Part of a small language model's weights: MLP 1024 SwiGLU, 907M tokens.
Each number is 500 + 40 x the weight over its row's rms, rounded and kept within 0 to 999. Layers, rows and columns count from 0. Numbers have three digits each. The size before them is the row's rms in percent of the matrix's.

# layer 5 MLP down (transposed), 1024x512, rms 0.09, rows 19-35, columns 256-383
101:554485496461508560464517491473439472526544488537496563446573480520454546502540473423497542491495622498544544552450509483484517477447509434474422468528509488480525504497518536474496549468591474556540557519471485422461504523435481520456613536550491512505438457447546562465475546472488485547469464448432483512417582551470550481516498568520455454506489540451501514508498541462489498459509
103:469576455529524450500450482508519486464551431486543500501491488453455495521469540517462490595488512498508536510523491438496481500451536547463563505465496475529499532512527530525476448522541420547613526490425444528489483536554503512528510498524461487581496452510535491530465501471459503501472455494514534476584570578514528457522519557587463485432387533492567530440383491502443518498443
103:468538496449441521471550580484490509538476550526623487509511474498534510491447477449449454479492508491522542558428522491472427509473582478455420496561394559442565522523562563502541481542571462546551465509471541431563502545599563551460500462465486505451517467533524549455438501479482489499553430500536454497536442394513496518564578516492459463464498535447484454514502509585485469529552
104:528554434531529509489525515499470490487478445420548441479544463565510562498578514425518485501544517522420524514530531471532495489517469502579504530509508486509505436494496622484578458492504459513610487481440524489547428554537444518511536471504548476470423467512564541485480541519481441578478432559494512498410537517531510494580515490491494490464534462504465514523513537506468458534533
107:452481502527454517583523553509471443550522483551568550550511492475463472568448493498556557405531550519560418416431486486507448435572527506467494513530458541602498474493474489508472507474508531481513496554473495520522527492532504507517471470494463527489464509489448472511528512444552480452469483483482478551473595535486498464419529494498418551517527510515472514510475480458443502484497
093:508451520523559523427538492577477517518405491514468433496469511449547444475486481511581509499456449466421505491528544449543440476465487504534478516456509488509478477514555492536517518455467481515496458564495443450532381452512563451518469517466502576501449527496499482536516476487541488601453484441441503504459519480545458498473466440547471501479463441538535547467511525495488444571482
101:502514526485494513492490509476515552469494478503521528539472522447505532480536501562507456514527458509424493507506488559561492483456515544582519482440462481450582503482445535467515556576488520529426532431487493467470496470484492463470577484472487495482543498505470565473542480470478509519526474563467492527535479482548490501487546476448455533541442499492532434565453547497518453495541
099:557458518539468490525552476529516505460490488519429505569425456493480506557461553507520581509513466495499541450519562572463478485432435460483538449535528458513535552491488474523544441455563556542472515513485527484500558511554492450535532486439492464529468536539493506501546501532474561413523522458500417420499488533461468508462487525490553541484502468541521472505486463573474482504475
100:507463559494414500561470510416510525509453449438537524551498529471518518511481490527467417563564525619565535480538508492444549500470506498495492485544520531506496487442527508516548440613516555542483523408479520439542466551589451453485563508414525564506499472436478524410448493492518462540478487505452467527465433542455519479500448521504534429529456525542496420454492534473513417438495
097:544534489500520486458450469497513462517473500478518507524463419523507504535475511496459475504460564425513478487608576504446512470457488470482452512415501475518467525532467522532515482572507549481452432510472517553460491439513499565465534461482432503529478582522505530503512492556506460585466487441489453568479450480478543538467501522507479554536515437527539564512488424535516475519496
104:460495491487570472401490477469529463507553445555505457513473450439541503485498460540498547419499543550489467358422503477524447468514470456462529577424609541436497490557445428510546526529448496575473468456517479521448463503457493621526470482478505489542505421517486497466479505556517521519552470459483516561521519523513471474537531492482504481500543537499457514517431496518446497525499
101:493457462472485477527482455524549433510430502469473490479484474559513492476552474450536501450531570481599503489497543479468505486425488504462559430560533518467523496539476420498509432408470482549479504455438454473495490524559546493476530527503506565504525513574502578467498530531563477510538524415470454494500551515468460530444545453535419522493530518502445494470517526431462558549521
098:559486494520578514464545505579500534526550499547484523522507453526495532569482477566493581575503443526433508537571526560526512511570507438561531542520510512408486520492505492457502539535464488508465550501507488429539523502512501498577422452490473450523558543513468504474560492487521466497552508518484566443513530543592508505475522560539576515577555493486517526376503470547526492424601
099:569586479525453439461466484478459365558534560475385430477611509532467479461520511525500581469494522464489493522540473448568476503453475508434503511519483488464525490484510484531524489516556504561541508503511486498501497447550498562472433557521533556483490521496516498510514426555453548554570532466515460447559452419550464487514477438484567482541475542466540487562490538467538495521537
101:507512525503489501443554485468499470515427454495422514530406495487531507448381517507452472442484527485495517519467566473540451516468552504494517477427530508474487530471476480502448504503459523453563521534514439497495450522472507476541512442491501572410479537442499454515540515485517620437444538496491474490521522516458510511478422469504556444477505472471503518482530538573491538557494
099:518503461495489471506565481495446453478505499507479478470500452510493542492568533528550510477497512532548556458531510499500538513584530496576575464451486506437528538397521493450515437512477474485493587424529492556432491538505490509463432571492528535541468526466496504489550474432478476506454613515499511458534548487510558452526471526443514408480541427494465552525534607470568555511468
097:470559454493452532544511491526462474538582496471507560540551494521523525508559506456455518433524444426429479429581558528501471524511478487562493491531507482503499454478561458429546532465489458512545528459492504517497548445531560522466522427572516563471567493523442554495431450435551527539406513522534528546493526530505491532471556479477485522531464513493483588494512524458487536508496
# layer 5 MLP gate, 1024x512, rms 0.0859, rows 20-36, columns 256-383
103:602508546500450536452493479456463536485404617538552530510487499519497476560513478484447504572475468545569460452552577535565494465488457536443526462536465487575498474477529527468519531553534542535501493477549442530549526503533472534444482446506479508471547483509500469455468471517441481536509531354457469488575528520518430529561529483493489522524483491548526496487462453484502524426528
102:508446450514495547566434397529496485477438494427518493475463482587498451498538456525556487598524495458506531479516546533521545510492478487547575513587520459470380525513526478398416417480443471540454498449499547488529406531482440560492561584490535510496520487546559442510467533545483492477548463492499489513487562483561511477511533550567542420571473461516515508519525488418486536533514
103:493541487526446561547479556488466493494482457463497478538474472445448508536484586455553455519467524469522526530496543509492512413541459459496509530509484526468506459508498514504536534524549534573505519457437463550542533503530522552583429429542490474520521499455555505499445493482509449542453508502504566473550501484496501520507437450451418558467492433498391521529504453524493514618534
096:427508464450529460497554521443523501501478531539500478538450564514525419453503429520482536523531507570498600498431451525470536560453600460519544516526516455397396548545484574554467474465557498451516512452435525487473447503519491474431522543584443513488413451484473573496464446524444561530564472448584529491483494496464429506536499507457498508477577515492463481472455541536490409545473
090:478495510507553477444508520512531504507485489507514492557495582497542500462449466558499481499510468498554501507534478526500543440520490510522557568545600506494525517485493574447529483465475499474445420455578468537492542509499567495497524450466547474514520520400532507469515433477504478499516448576533487563424527433562552516474527535489511470467482465495439497526475465591525478473501
101:446556525472479655522534510482451512511471412525441506442464453438426496466532500466452536495496585489591551516497507510543508492570466502504512534562475497459449552477506609410519455492472520456553481419491549442484539513409509505561504455485501446511497504450510513514576427474573519486449456512474454475520447515531516508497522456521463502592508512462547462448474427482483504502583
095:528503475539447535479516468522508439448540512506505506479498432500487488480514492437461553551520492465519464559409477527554531477545473507456540492484495514464478492485526531527560536426547510555532457495471510534423549515581506491522488462464452419494515560507474553528540513549481471449539477524507541448465533462496442508479467509458578508485538531540506578563527504549521547562489
103:515522491474557501529408537435559539454487493542430491460471518420526440480517519505516555445440479527550449505515559550499507490533464480552564447521452427457525530530497409468519514415485558444442433498450521501520478401524548440513457550507475605460518478501506470473459494464459489501562465486529543474507512547488483494572539498429488451520478519557489464458493390541507512502487
094:483507459476502602464449493477480501476541510478532463492554497538502448464474475457486512576490496541520521497530563515544548499583513572498531411451546497448473493479464482482519527467544450516576647536506502434467514472564492515512487529501417608557526456504425482516465561575564470560558494493514591503418481535604493476533512523427558462473464463546473454542477513524546517477453
100:488466440562480613526572463498513492466465555523461424472465462535463579500524493551566562504513551560485540502564512468471506486495513504645481521496527452536540461476476549505449457487537421515485549505555488422522500485538552438454451509457453475517499485533542574512548457400443469535534504510444500483499483551440553508511536428553518478517523502495443550442512506527519543551400
102:511451525458490537550464524496474483482515461539524468475448491503530474427527517519468425528487582487522535587457533483518516454539493522478529561484494460540414583477442530423507518459530459507491460453536466443476531500522431434568470438478503520537517464438448459481521510486492451497464520514505520525563535476588498520507487425555528542447495499545487447563524510563523547429498
098:575485512496504452408497435511582464563529543534492478524435470462496555495527483503561477450440524459548466542475474532454527506488509501541517525590555505504449450570541595491452547510523426477546486481536503490505446557506526506498425530456428542558543480533461493481534428410460470450489464548514541498485515489556483510484502477514458507532539544491533531533551431505511501538506
097:540527454466496571507472575535527562511532508545515492509480510504475490454482546532552475499545488462487543436504516477439495512569485450536555509571502490516514527517494510548535530456488518509477495469471495541511479483490486475486482482525571472510540578539370565545489539478443539452434548479455531556526532571418470484490540473468516531516617522542526499509441511461430559514548
098:502526505468533563506481536477533574501428498437461493455445461547560467586501543394523532534525483588487446496506502549508489529480487498599474477442545538572449531508435487530557471519495538545528511517532564506499517490458477467502492482456548476483421546547548530510561523508457450517475567435563529500514551498519544438495500426482562453482455520552496482495511556494526510488536
103:530540491459516489485458536511488467556468486540445533495530507498502509501533511382496509556476506512534486486525518519521486470468616494485535468493594459484552526481446555519510469424423505525501532439484540556459481500529457564463487558456545510474534527446515544468511460531474510504475512475476554461496519495464546441535510467493563476492491434563595452521522484497511513501515
097:478582527491421554572454470480447472518539501514455443606504454491532468532554508448513429547522497547483511481536455503380527479495481498578552473521511474482529558440513476439474467491464489519458487526399493483474539508510596491482542456495471522471539466480475590564573527535549500522495503506582509515424539543548471437448466523493468493517556505521431522497551531527528504533400
100:503540534489551543485466438481493450494471483532502554528488638467559540486509535499565517512546588503561438576464474541491470433529483524489533426468447451437513437435509502513565490456511471528467564511499511546529547580439550511498537550436437486516464545519500533499565549404505497434490512569480501464509415489557495522502442509503536444523484512479463523458527544495531463440446
# layer 5 MLP up, 1024x512, rms 0.0939, rows 20-36, columns 256-383
106:570496472528539531499542444540529522504492500599504503486459512538526481486447498515527473491499564492590559475547445482577524524508562520497533523462535461416568467462511542478561468506503478469526566479566505471511494441581577448411530455474506464552471595447634517477516495593509458475534537489501486503510510431575425538516542461561518484523503482491498582454515468529454554460391
103:474498494394487516517481521496534473555491508485494488470466511439512470512528535458434509441524553577558435489559457491490467484473514512524461490453469501491509540509466541471533460550544522456488539518498479409569493527518516484482533448458505385476481496536470537497423554524553542527570468495592468506502455447525436458490472531494510542493482494526508460506491500526457471551542
103:529495490523477543453439495462525484459453506441516464472507562568450515496517501442485494524501503486497484489536533490507575533583510484503420580460509501494529501452450525518456488520560542513502459468480451473528447549527478539549518507570573532553506521463517555521503505446423428535508493550515570501489536396424527552519547515478542440477504491497526502489447455505411514490538
102:476477427507475432525518544507531500559426430521476566463540508506452527469526580502478538531548479500492457459482473591463505523545506504501508535543571514457555419543530521521488530464482570466536533501455526382522503528490520571374483568560488503529501496498487516509518573533546472523652516523558492522530517459419444488467481504500524519475490525528448499446456510523471480486459
089:519482512490483506476495517399510475500527472554501526524545427435460526515484539522475507528510530452462579526552519538457530555513567486538488548594509509577565519475461462519481601542472496528588515520513545458496470522474529477470475525575486488499521568529433431499430542500451494515513500375398513436474448516437455464534501508490480452516497529508489518486511522487405544457489
103:581451480512504581456478519501491512528506468472493529482485437440519466538538520494433499437546497516485530506526503524477507489481497482498491529440558530510596536484436517493503523550481481473502407515496519438515506512514515451475532489487475458481493486515457484443522488511411519513576492516447496486465408459471439521517567437519482528518443502571543483512508558445522561515462
097:509533473543543480520448549509430560466561527539458527556508500479540475528498545502522484473532518513520508580479460469544524485560527499431442544523483532532517479472514465513509445452475535459475464580479455503480504523448533478494502529467500541494478530547447461540509488503488511516505511490460578474439480490550503508545502527500531493422473482543459479394503522533538468561428
106:519437530450516487606472539509488537459536495523483550519566507563444438507536536524562508496451497475534574520478529520482486500570459529507478619529496417547526502524553563476459415575464453507533540474490524551493456549478470493547541462572509461465506509481547495516509461510497448497491547461509499487481435495491521440536436503527478439507437473491464530480464521536480496503491
094:469555562473471517556527466479439486487472540502452552544418565536522469508559559473543540506478548498526460455502521481477461575503584484495480566508468423511478492531497469520461513493447531527500479442480536467520490533477535444466512431524524455548419505552524506478579511542489461517432487556542482497518480447448605442414462547522541477452513465460432510519526514518473479468467
104:563514477479542440496472472505477489558518474474521518541510446443480529489567467459449438518501481544453544542452515506520486480522453518503507511484485543466575577470480458579492472481474455534535519525529469543494433463512464560514472560470480596498459521459584492492460564548470541500514530553487512512538590556520504514500483437467565449419524562531550541510405522477537506483530
099:495473452486493534472513537449485511473479512498433557543488525514521546516518514455525502513498524433464456485504514460464429512493508538468501483550394520413534451526522487539509474481486465504518457564499507492555541558505547433539563566605534463447536522493441482521474534499537525462544514490450558472503508414452570578512501479523545565537496485425481464457492492513442605476445
099:472549555529494519522435476542422502584483531499459451477503528528472502518436438493533527451534526496472552472495489449577466577513551500450497476490438452582497506511555581546566528523522520456512561480530514476461557469553544487464556571486411472469421546461465509505485499485525527434589469494540491503476490501520508455441424447497502511500567489468525501516511468513444454509561
099:552478423542493464513474478486418549546540507416480465520495524534534468453516437468532493388577517478479462515535489454469598487521464442496458489506446495454556462477470534465578460424481511465545510480481457569471562498493524523475504578532578538513421438506492499485544500491525498509567513449462499483530448464535487568437496430501429518433465477499544462480504540508525474544454
101:487514498423456471508570574489531507462462552472449478472529390455482436526500463463449500499487521501517431496432418552530509524568521485505486519515489509488515550462491518472506508510566515529504515437501472516485485470467509456475458519460508507468519491502539406543471544526528499556508471549491423545462506511498528502534506589464525514537490504560520536547552490461478484461514
098:526522528557508454520499534531516507483512446530474530522518480496527468496538486509536491486478522491559533515521476531479421504492522435466492484543477430536392484484510470487473499517541502503451478551518494576457526519493505478489426543498440506457549472490498483543438547513531449528499530481537483483472464516426554437521442482515393521523547509475462488548483557470518564517457
096:426489521487520445528469446464476461453491506471542471507471480506509444511508541494488495572439572489536503421505524524551526501468543515478482445501480480413552504508460482523554496520493537564571511408506460466492538472444454495503487482434572463569506533405472441443518475493487546551529513474400464526504464457460510530491539448586543551541464486539465502539478557520493450560521
099:500525567487480465505483504520531498478479511531509510485486532506576513501588575498492550499501512459531439449491586447465501536497542535464527469475606488440461512529512512516515622471560478512464515450498509535575519555540549567517570531477493429564454487474564521535471497552548527482445504515492473509467485496478524518571432537512521417505466521472536490539497468508486446498523